Weights of a small transformer language model.
Size: 14 layers, width 160, 5 heads of 32, MLP 640 ReLU, vocabulary 846, 4.5M parameters.
Training: 255M tokens, 3890 steps.
Each number is 200 + 20 x the weight over its row's rms, rounded and kept within 0 to 999. Layers, rows and columns count from 0. The size before them is the row's rms in percent of the matrix's.

# o: layer 5 attention output (transposed), 160x160, rms 0.194, rows 97-116, columns 0-79
# v: layer 5 attention value, 160x160, rms 0.216, rows 98-117, columns 0-79
o97,124,192,238,178,215,236,222,203,204,153,212,208,198,208,214,174,199,185,188,163,194,201,167,182,193,195,193,185,170,206,213,215,176,225,185,201,195,205,194,196,211,222,203,211,188,208,217,237,204,221,227,170,226,211,239,211,181,204,191,227,184,177,180,204,177,221,199,200,166,229,194,207,190,220,217,191,200,204,220,177,192
v98,105,203,205,197,193,194,235,196,186,191,193,203,216,202,234,195,188,192,215,225,222,212,210,168,187,210,209,220,216,184,214,183,205,231,182,195,205,168,211,225,219,190,176,208,196,252,195,203,178,194,161,179,236,219,188,223,171,190,220,188,203,204,210,216,201,200,209,195,194,227,211,206,200,225,163,212,215,192,236,205,181
o98,128,244,209,179,223,185,192,162,164,189,182,198,230,212,215,225,191,219,159,232,180,211,216,201,213,176,186,189,218,206,160,214,227,208,199,200,193,156,207,240,190,218,187,192,162,210,210,236,182,207,174,239,187,214,207,193,208,187,202,212,165,221,200,177,192,197,197,191,214,212,210,220,182,211,228,196,205,227,180,188,234
v99,104,187,179,199,188,216,210,183,205,211,189,220,250,202,174,192,172,173,198,188,175,165,233,203,214,230,211,245,185,192,199,186,201,212,226,197,183,185,226,202,170,205,212,208,160,216,218,178,227,194,206,194,192,220,203,185,208,215,210,225,211,172,193,196,185,211,157,179,223,154,167,217,230,221,154,168,186,195,182,218,179
o99,119,237,218,169,204,235,210,192,182,181,234,191,201,230,205,210,230,208,216,204,198,184,177,194,215,217,172,212,203,187,195,197,193,195,192,208,216,202,211,211,198,162,200,203,202,208,183,188,231,196,212,193,204,236,181,227,217,226,179,204,226,226,191,210,215,216,191,209,184,212,215,203,184,180,215,226,186,177,195,190,232
v100,100,204,213,201,186,215,176,222,223,165,209,213,213,185,155,188,203,229,236,199,173,150,195,218,190,191,219,193,181,200,181,223,226,222,217,202,215,191,236,229,206,199,200,207,220,209,227,201,205,210,207,200,184,189,205,215,171,202,194,245,187,187,227,221,214,206,226,209,219,212,194,213,190,233,199,198,185,218,221,205,229
o100,124,222,196,192,204,183,170,229,168,167,161,182,176,220,201,159,189,180,180,221,202,221,214,234,178,196,212,167,175,195,196,194,191,193,198,189,236,168,162,234,168,198,224,199,206,203,199,175,226,205,193,183,185,200,214,182,186,164,177,197,214,212,212,219,181,215,215,174,164,209,238,208,215,209,216,223,222,182,208,213,190
v101,105,179,226,188,199,203,229,220,210,215,162,192,191,220,202,172,217,169,188,214,192,174,213,212,210,183,225,166,216,227,190,217,196,189,221,191,169,229,221,215,197,198,160,160,190,181,190,193,212,215,197,260,213,198,185,150,193,198,216,266,209,203,213,201,153,203,177,199,160,218,175,188,209,232,192,197,204,213,217,214,227
o101,128,203,203,227,183,219,186,205,197,195,196,190,216,215,188,209,210,183,203,188,162,191,213,181,210,212,209,213,213,205,180,227,202,210,169,216,188,194,230,196,180,218,183,176,193,209,246,196,232,206,174,174,200,165,202,212,190,213,199,200,183,183,223,196,209,216,169,166,192,203,222,221,207,212,179,223,201,178,195,206,195
v102,104,223,190,220,232,152,204,183,189,213,168,187,218,212,232,202,237,197,188,199,209,177,183,191,214,192,158,158,207,231,193,177,194,230,202,197,211,162,196,202,177,190,234,176,201,190,218,219,214,221,219,211,195,194,162,230,175,192,194,213,207,206,224,170,244,211,169,170,193,173,198,191,185,177,203,222,202,186,188,202,220
o102,124,196,178,207,192,236,181,222,216,201,178,166,202,151,180,216,191,223,180,185,164,222,192,200,241,205,237,196,178,201,214,211,212,221,227,203,224,163,174,172,202,179,183,233,183,194,197,194,208,232,229,192,188,218,215,223,200,211,205,204,188,182,186,195,209,224,201,195,208,236,168,212,164,187,189,178,169,201,225,216,184
v103,101,240,212,216,206,201,175,191,197,204,202,209,212,203,224,226,232,217,174,166,198,217,207,180,226,204,240,209,133,177,232,178,161,199,200,166,210,210,225,206,227,202,216,181,185,185,170,183,224,214,172,216,217,222,214,182,177,186,180,178,202,169,219,200,185,154,220,171,201,178,193,221,214,190,215,239,216,203,221,198,221
o103,120,202,234,209,199,208,166,216,217,198,219,181,231,202,191,213,232,170,179,181,193,178,174,184,189,180,170,195,183,174,197,205,219,177,201,215,174,196,192,236,185,185,205,169,223,197,196,221,202,204,212,198,193,216,205,177,219,208,212,171,189,164,222,217,212,209,206,209,215,154,177,195,173,123,205,202,210,201,187,184,214
v104,093,223,180,215,194,181,243,215,200,195,180,222,239,197,200,200,178,178,208,183,169,196,157,213,226,193,205,185,200,203,196,180,219,206,181,174,193,185,211,190,217,211,215,191,209,203,205,202,226,204,237,192,214,207,214,194,193,168,216,179,148,197,237,170,226,198,215,204,196,209,176,210,183,197,219,211,196,182,214,204,196
o104,112,216,173,189,192,193,196,197,212,213,200,209,206,225,164,201,225,158,195,191,198,223,165,211,180,179,208,192,182,199,168,199,177,227,207,194,188,198,186,190,162,234,206,193,186,173,225,186,186,210,205,227,197,201,229,199,209,179,215,219,200,187,203,193,196,207,196,215,210,243,223,213,209,186,193,193,205,217,198,197,199
v105,097,214,192,193,182,202,163,187,176,212,187,211,209,222,202,184,222,199,171,174,193,155,175,191,207,210,204,159,186,174,200,195,192,207,198,202,185,193,170,230,194,203,172,232,180,193,196,180,196,215,216,177,211,169,171,217,198,167,205,185,206,245,156,183,217,190,191,182,221,235,178,223,204,201,201,203,219,202,212,178,183
o105,117,188,218,176,189,201,208,190,197,210,192,212,174,213,180,233,203,176,217,196,183,188,199,207,219,213,199,192,203,173,222,214,219,174,232,206,191,218,211,200,190,226,210,211,196,221,216,192,211,218,216,218,215,195,177,195,172,214,213,187,242,198,183,205,173,207,185,198,255,205,214,233,203,202,171,189,160,191,192,213,194
v106,099,210,186,218,190,196,200,205,213,195,185,210,208,199,172,187,185,234,166,177,234,201,188,202,194,175,215,198,196,192,182,155,180,215,193,202,210,210,194,206,199,177,187,216,208,171,202,168,222,212,212,219,172,177,190,205,179,180,231,265,204,196,257,208,189,212,188,204,174,177,207,199,165,189,206,175,187,210,218,219,173
o106,121,213,206,216,205,210,201,169,185,209,205,204,163,208,199,207,231,186,221,197,188,186,174,202,235,186,223,187,209,231,224,184,211,183,200,211,199,181,202,225,207,199,209,213,194,200,240,200,222,200,222,197,166,203,186,190,217,161,226,185,192,232,257,190,174,181,194,183,197,234,187,215,222,187,217,225,227,205,201,158,163
v107,099,163,181,203,207,202,237,211,208,208,211,194,199,194,203,201,204,206,204,243,210,202,173,223,188,206,209,191,213,200,237,217,208,180,193,201,184,206,216,180,192,207,227,184,204,218,155,218,180,230,197,212,176,198,181,228,225,217,190,203,198,194,181,213,204,211,219,210,192,191,165,224,149,193,181,193,212,190,186,218,140
o107,123,174,162,226,204,199,182,157,210,220,211,212,187,231,193,200,168,197,220,217,212,192,201,196,192,245,191,233,210,220,204,210,209,206,205,188,194,157,222,194,242,208,163,197,203,187,239,200,189,213,193,195,206,176,183,170,201,231,190,213,203,228,163,186,188,212,211,187,204,185,213,178,184,170,186,186,223,209,179,224,207
v108,104,200,200,224,202,200,215,217,223,206,174,208,189,207,196,218,221,206,206,202,217,180,192,217,174,238,207,186,199,196,218,252,177,214,203,219,218,212,205,231,213,211,221,181,193,241,210,179,208,202,179,204,178,175,207,233,187,187,210,200,235,192,229,172,187,169,189,188,173,165,180,220,179,207,193,187,214,205,208,208,175
o108,122,208,235,169,200,193,171,153,203,217,186,188,205,196,214,202,212,216,204,193,191,195,173,207,247,207,198,207,226,182,194,184,206,216,193,169,220,217,216,163,212,185,207,212,185,193,225,167,209,223,218,232,178,201,200,196,205,209,199,180,217,228,205,161,240,224,181,207,177,198,196,224,214,195,184,183,244,211,190,229,183
v109,105,177,191,180,202,212,187,204,189,185,195,193,213,209,216,249,195,238,201,238,177,209,195,172,189,153,212,231,203,194,247,223,251,203,186,249,181,179,181,199,201,180,199,228,181,196,201,169,204,180,208,203,207,211,167,214,193,202,188,183,220,225,223,210,197,195,215,194,170,197,241,229,208,218,188,181,212,207,220,194,211
o109,127,160,219,206,189,206,202,193,196,175,218,221,218,178,222,233,193,199,187,233,222,205,183,216,130,209,179,178,190,204,193,210,209,218,231,180,243,251,203,234,188,190,216,200,200,239,210,214,189,192,213,192,196,181,180,213,138,209,212,183,200,204,176,188,159,180,175,184,202,192,223,208,209,192,224,202,227,163,177,187,214
v110,105,229,194,202,191,158,196,174,202,186,187,164,201,201,170,225,223,154,197,212,207,240,205,218,226,197,207,185,215,182,206,223,198,201,210,202,221,206,213,223,174,177,213,216,170,212,179,175,188,173,201,197,195,194,210,236,205,218,215,198,228,200,171,225,194,215,208,189,211,180,168,190,191,212,198,201,212,241,196,162,214
o110,126,210,172,234,221,175,193,210,206,203,193,184,219,221,202,206,193,201,208,212,211,202,182,214,221,210,202,184,200,177,204,175,194,196,202,178,199,189,200,158,221,176,200,201,207,185,204,186,218,185,232,172,216,175,203,202,173,219,216,215,214,186,176,188,234,177,195,196,206,214,180,200,216,177,208,169,208,219,206,200,202
v111,106,191,218,189,184,217,190,243,201,187,240,212,184,187,231,183,184,206,186,185,172,192,234,201,205,225,238,185,197,194,187,177,202,218,169,200,200,205,198,178,200,218,224,224,172,172,190,212,162,240,210,229,192,243,205,207,224,206,212,191,202,210,211,199,193,204,205,175,191,202,197,210,228,205,185,220,192,185,201,185,222
o111,125,190,208,189,237,196,192,176,199,205,202,211,201,188,183,189,191,202,226,202,212,169,196,212,182,217,193,237,228,217,211,198,205,184,192,217,184,199,203,215,201,194,207,188,193,201,199,219,152,210,243,205,192,197,194,162,197,196,211,188,187,170,210,186,229,202,193,183,247,204,204,228,234,194,192,227,217,221,202,206,201
v112,104,179,160,205,182,234,221,223,229,222,223,189,164,259,182,208,207,231,233,191,211,175,194,180,213,210,199,199,211,206,198,176,187,183,184,184,212,215,221,177,188,193,181,236,186,193,164,195,207,163,201,209,222,194,239,221,196,203,197,217,209,185,196,234,206,213,189,188,174,186,191,173,216,207,179,185,177,181,205,212,174
o112,124,221,196,230,204,216,186,178,222,216,201,211,214,203,187,168,237,180,205,197,225,221,219,174,225,185,178,229,210,210,233,167,204,203,216,198,214,198,207,210,213,201,197,182,190,196,180,217,232,210,206,212,247,193,200,227,224,214,166,171,204,201,195,210,192,185,198,165,210,199,223,191,213,199,203,229,207,163,223,197,221
v113,098,234,240,207,213,195,234,220,183,217,194,206,165,211,203,192,197,220,201,210,189,163,212,203,181,216,223,196,183,151,210,207,208,157,193,221,237,230,179,205,189,142,218,219,198,200,146,203,212,219,210,203,220,233,225,166,182,181,208,173,190,232,194,193,212,173,226,227,194,211,185,202,213,194,180,206,198,215,187,199,184
o113,122,226,201,179,214,223,207,206,228,194,183,183,170,178,204,208,208,180,185,225,206,197,193,199,187,218,201,161,201,202,230,222,196,196,246,224,216,183,195,163,187,210,185,197,223,240,220,244,197,198,190,203,193,227,212,171,190,217,175,191,236,193,231,185,194,239,180,196,225,213,181,194,194,226,160,196,177,190,201,177,218
v114,101,198,203,213,176,220,246,210,217,193,195,143,194,181,225,207,181,179,211,177,186,205,212,196,226,219,204,190,207,220,216,216,183,219,195,211,227,236,252,201,214,169,185,212,211,190,232,214,194,184,228,203,233,195,222,191,231,190,169,212,184,205,155,187,185,202,190,211,192,211,229,193,214,162,189,235,196,213,227,211,208
o114,120,213,195,211,210,221,166,234,187,228,178,222,195,221,220,199,181,203,200,171,224,166,232,193,196,198,193,187,179,207,216,199,218,194,217,195,203,146,187,211,179,203,156,165,159,201,179,206,220,205,206,200,186,201,194,227,204,223,191,207,182,215,183,199,227,210,206,190,180,224,187,203,225,185,210,185,182,248,196,200,181
v115,104,187,197,163,223,218,226,174,209,215,224,225,213,164,197,208,215,194,197,237,178,212,196,207,199,222,207,183,184,204,205,175,166,216,192,208,206,211,216,180,201,225,210,223,188,221,188,187,186,171,202,202,182,212,212,215,222,184,224,185,202,224,203,209,179,195,192,204,200,211,196,190,212,189,183,217,193,216,192,180,206
o115,126,213,200,228,216,199,196,185,233,201,179,221,193,195,204,199,198,245,214,194,223,212,220,204,233,190,202,229,204,192,212,165,204,173,181,193,193,216,219,195,174,186,179,196,173,200,210,210,176,205,221,181,195,208,233,222,185,195,221,217,186,230,173,198,191,178,184,190,208,215,211,192,176,176,182,210,222,182,180,198,170
v116,107,229,195,197,180,201,191,271,184,184,202,189,227,222,191,205,201,190,170,153,187,177,172,167,198,207,199,229,162,221,170,188,190,184,211,193,207,215,199,212,207,198,188,167,168,188,192,211,195,202,192,195,235,153,192,205,223,201,212,203,171,184,211,212,226,205,202,196,181,204,204,218,213,178,214,162,189,202,190,177,171
o116,127,202,214,185,197,167,195,190,193,211,189,193,180,229,179,191,229,179,190,186,182,210,199,218,205,148,217,221,186,206,178,203,201,188,207,212,226,234,220,191,170,182,182,211,181,196,208,189,167,180,194,196,206,214,224,233,227,166,206,154,235,187,191,216,196,197,219,193,200,207,182,222,226,198,196,214,195,222,227,181,188
v117,106,196,211,165,182,213,218,201,207,187,180,214,161,224,139,239,186,225,212,214,181,216,218,220,209,185,210,183,210,213,187,225,207,216,169,184,208,232,184,248,198,196,178,207,151,203,183,216,184,177,185,176,190,203,194,202,192,188,184,192,205,158,196,216,194,199,230,174,153,201,219,177,181,183,205,194,216,212,216,172,192